Weights of a small GPT-style language model, trained from scratch on English Wikipedia: MLP 256 tanh GELU.
Each number is 500 + 25 x the weight over the matrix's rms, rounded and kept within 0 to 999. Layers, rows and columns count from 0. Numbers have three digits each.

# layer 11 MLP up, 256x64, rms 0.126, rows 229-255, columns 0-63
547547537497481501493500544512526501496482511490532494519493516477507499461512513528501481485528487495469467435466513487459530481453523513523479555447494535493464549502516510460511506528486492
479457445486485513510496490520516493482485518508480504489506493467491547459486513477510499463523501515489479510537472504577493494502495499521481485509535496520540510482476491515532521537478500
497473506472520523438522506527548479470529515502542498471518541464487522495474499496483474482485506528525540500543519536526489515475531485480471525460500481467498495469513516499499462457481500
489509466489504505504489479515510506504522489505540531472502474468503510494534537483521500528538503477492501511493526490499529491527501477510514515452474477467521514518496525504492536499453462
489475525501509494500510499530522484507499542483502530470467460519507520474530527480500533443517523516491508501529520500485514489456498502508503535483530492484520538473511519510489482529492420
514470504562497512469531511481510481503471535506475518504493560514489488482537466467490505497465494478499473506472461465538482521503527464469500495494514553495478533533510455487490514563513464
485481475477478540456532486463500467487522523522498548480518513534492574497461499501533490508463451510479496465485482456531545467505535490496509434553494481478505497507496485512578530502484515
479490504524461513498525478492489482537471479491518521504552512505478498467509525480462503514480493521509517509518456496498500535501488483503514523476520475470489536527459500497522517505513443
481500502497491504512511498513520469496509501524485519505480527487508487513513514470506526506513483512430459472469522477563514491509508463496507496472538462481502501516488527502505530505551483
517463497464536508508496511505518496469506488498497494506460526541498517455523514523495507473524503514470495491523517510483517514544475497514495530445527511466536496482463530472522529466468493
500495533505505541474499483502511500478487551523502497492470522470479521468501514477524538531526512523474439459489452436546529539501505506500544464486524497501476550493479486464528473515490505
478499485456537524468539549527478503550493496526529521469468517479506532542469539461500459558515481508526511508452482444514507475504525539484492500496478455447476508528514510456489482489500477
533456520508525490514533503510488484507508501503503540483500503471464542502492495515505480511482500467493537518490495486507510491523511513495421466547508505451518506491493483467532532434476514
513480543472506469511497520523517499507522542481510508509475499514517493499517531488489552505545558536461489515516503480540481491490488478508491481473526487501493480490487503472515514438485491
501468488477511505493506482518466490533502474483507425472500503495543540496504502494490488489497486556510529503479515483524508458525539515521499499491509489493532513483450480507509493521501508
466555522517521488449538495521465532541491514480492510453486517497462514512478510445470510518504528520489498470456489513529522492460500531481531535469519474468453517532501474505497563513499457
471484499501441497495517495529465482514477512532555490530476519492470526499489465494473511555530505467538483475482478526486511515484527502478499501461514493482480516524500520504524512515491519
520503528479521512486498512529505507538474448496523488480525494510513500500511517477468477471477503508478507479481488476548488497524503532507527500499513477500463518529483502461526512507505449
523550464472505484504516546432513512495478486534474484466508530536495477477471543517482511493507491542496488505521494495515500487444510478474499466502523515475467507498481552485524534503479527
476514479483526542456533489510516480531516496504537538471469508481476472465509514490492518505561510529524445516470485485510538535483510462459547489496492498473438491522513499456514496528508461
478516501463499521517507476503523511510476464501502532471546538461492539507478526491456514509500518479475479471518532484503520487492511458536505495505517494524490488536461515500526472506474498
513506533506551526472494494513516503464496483529494494518483478534522477504489507482470500496511486508479440484464476455544497511500518531465521495541520467505468545521485487467509453543505469
510522519500494466493488498519508500529489491504502492469524465527488543499512527498481502520501475498541480458505542515505504525476530504520476576479490480491441485455503495503527462519467503
495491483481515511474523543503490526500549541505502495501543515503516555517476503451495475479494470530484557499497509468518486510502553528445452525526502458473510525490489464517515487466489509
531472526488526525488509500534482480514507520497523506482482518498485501525507504476497495514533504486485548504464506501529494496472494573516483469457472516467467509488472513509496510549510446
469486476493507501496527479497511524565519533530506516500447501504460516475484501513516512505515464527513507469515486516526498456482508474469469516487512532521477513498479543486504495501488444
481519463531494488487484533476484528511499508525505482475486464506487509479492561537476474465499513479510510456487484509556503515471532533502482499498497477535454512500466544540476557521474479
# layer 11 MLP down (transposed), 256x64, rms 0.104, rows 229-255, columns 0-63
486561504507510472466525519508479482511517492485510481455498471516472474529511492488523526521538495505510520520472521502469521532532526460446518494518468483498491489494548435456485519544488512
508533573509485481485504522513502524490520504457525489494478526554506490514492510509510483529523522470499503486490506527458504482494486480508480535497480502473490510513499501489473484499483467
469512466514515516559481485495470548505481494500478465506484516505520485494477509506547507487486492513466541502503485501471555508467496546532547514514483459490494489549465491531481480494491471
489493496484472502577460521477490541518503477505462475494509491504529472504474502511483490507470507506505511492511463506489532480490495546535519499556491529472522489460518491528503491471512510
481548533454474465500473513450512487466515460487478474551534547486542500522495508479519536534478477486501504506478523476523485506511508500491484508507463485517504483541515495509509492498512515
482440521440502545525473491541513491510477468521515512486495473510518535511444499527510478488518522528482510492508557485454477508520484487508486497501505476554522490502496534499465540482495502
497496514501517516501532520528492483480477432535511521519494508466454515552533498435510471519488502502476530529496476526487541542550499501453494528490494545458553437462519492436504487535477460
537540524474517499469513502503524501469503546498497478509467506488502482520483485521504517495519520473469502489498563484492502475489474527454502489522472505513520494496520495511498482489467515
502498504522458511503524515472498506504468490471473493474517497540460497496512495508506480481500486492554549504522499510481480528505533478540501454535495542568498505478498479488478452495484485
481496499515447501563456504483510513509493518495481474511488530458490482527525474520489504490510479496525510512486479499510493517495501498551498487535507479470512472515533504472496511544460506
515499502503527466505516500526494500473499496475482520498508470489458496541493479469498518487534554498553499524496560476534483531487493449515488439482496515503487498507544520500460476507449531
504541473513488518522498498531481462550482526497498478500449555457429519500539483539498484475497514514483474531501523527484555489505535466560500466450507491542457444535508494546509468562416498
486492478482489512500554508512487478524494471508496450554488499502502526458557500451500507522486531497486473508492508500501515530483482492484520425510526538523498492478523507534474499516478508
483540472504483539508511524480517519517483478518468518515496506498472490501483500483489471485444467465526535531466495512496513503496486528506481495540497530470500477484533486545504490556492501
508498533495496519466481486472557515504481531526511566498493493494474479530505480465513497503498514485511475500498504488488501543472482486505507502458480480519484525537532488508486514481505497
493500515454475449527485467470549499482527545539501497456471531523531471484511482552493497508496499518488515532492550468525497505518506505504492477514529536527519496451423483518480515521437495
492530501514503513486518525488512466476538532447455519467515507485515500527509531478525498494471484489468495538506500481500495515499506517514473477543517445509487509509533511513482524503453495
488485500516480470473489493476498468484527511504462512522486505502486510528504477536505540509529514493493489501520510540471500489484498483509500497497469502494529466490512503524492486528498527
508523526518492514432506523552503484525543528526516540468478500486472476533528473495476499497494482483531472508468453488508504502504497513479505522507525474473525469530491477504498479517501490
499505486543539518528474501514469520447519526480456476491514537505480498514525488479442521501520480508503546480507485521513454478537518435509506487461513485467511479466469571575469514551429548
526470504529504483465517540474483475495531504529521475533456502530501477491505465505485462502509530515524477509508489493516461467491474505518504513523488520515478470507510517516507508530516456
491504424501496495511528511479499504531508473476478483463513515460474494521520470503519532545513511494508537506546541509457492510485503470529499469478488501466554467492513498535472510498470545
535502522490455499504516511508497501518474487507474503516484538526525482492494484512557471471490483510473472535477500469500488509480505506455505504515471535478497497548480504484520514497545501
510495512519500521565483446500512476500481494538529484515450485467483459451566499506496523573528517492474479538469502507461534506463475457541526485490468497526493503515516541451514498544464481
494519479513504482464472515502507515489535540546469485517505466499504486472497510516517461466487478513500463471524504544472488518504487449457497473558506507513543466464522511533510489528531544
546498512518473485469473501471504469479486497486479484470472509513504483539499524542512480511507514520477518522504455508460480529493520480477505500514488493459496529492503513491522482510571554
505483547490493508494509454537530472470536528471493522490523494510500491479538456524526477559522479510511496525501484498451464510539486467451494489501535521450525478486541500470512478485540484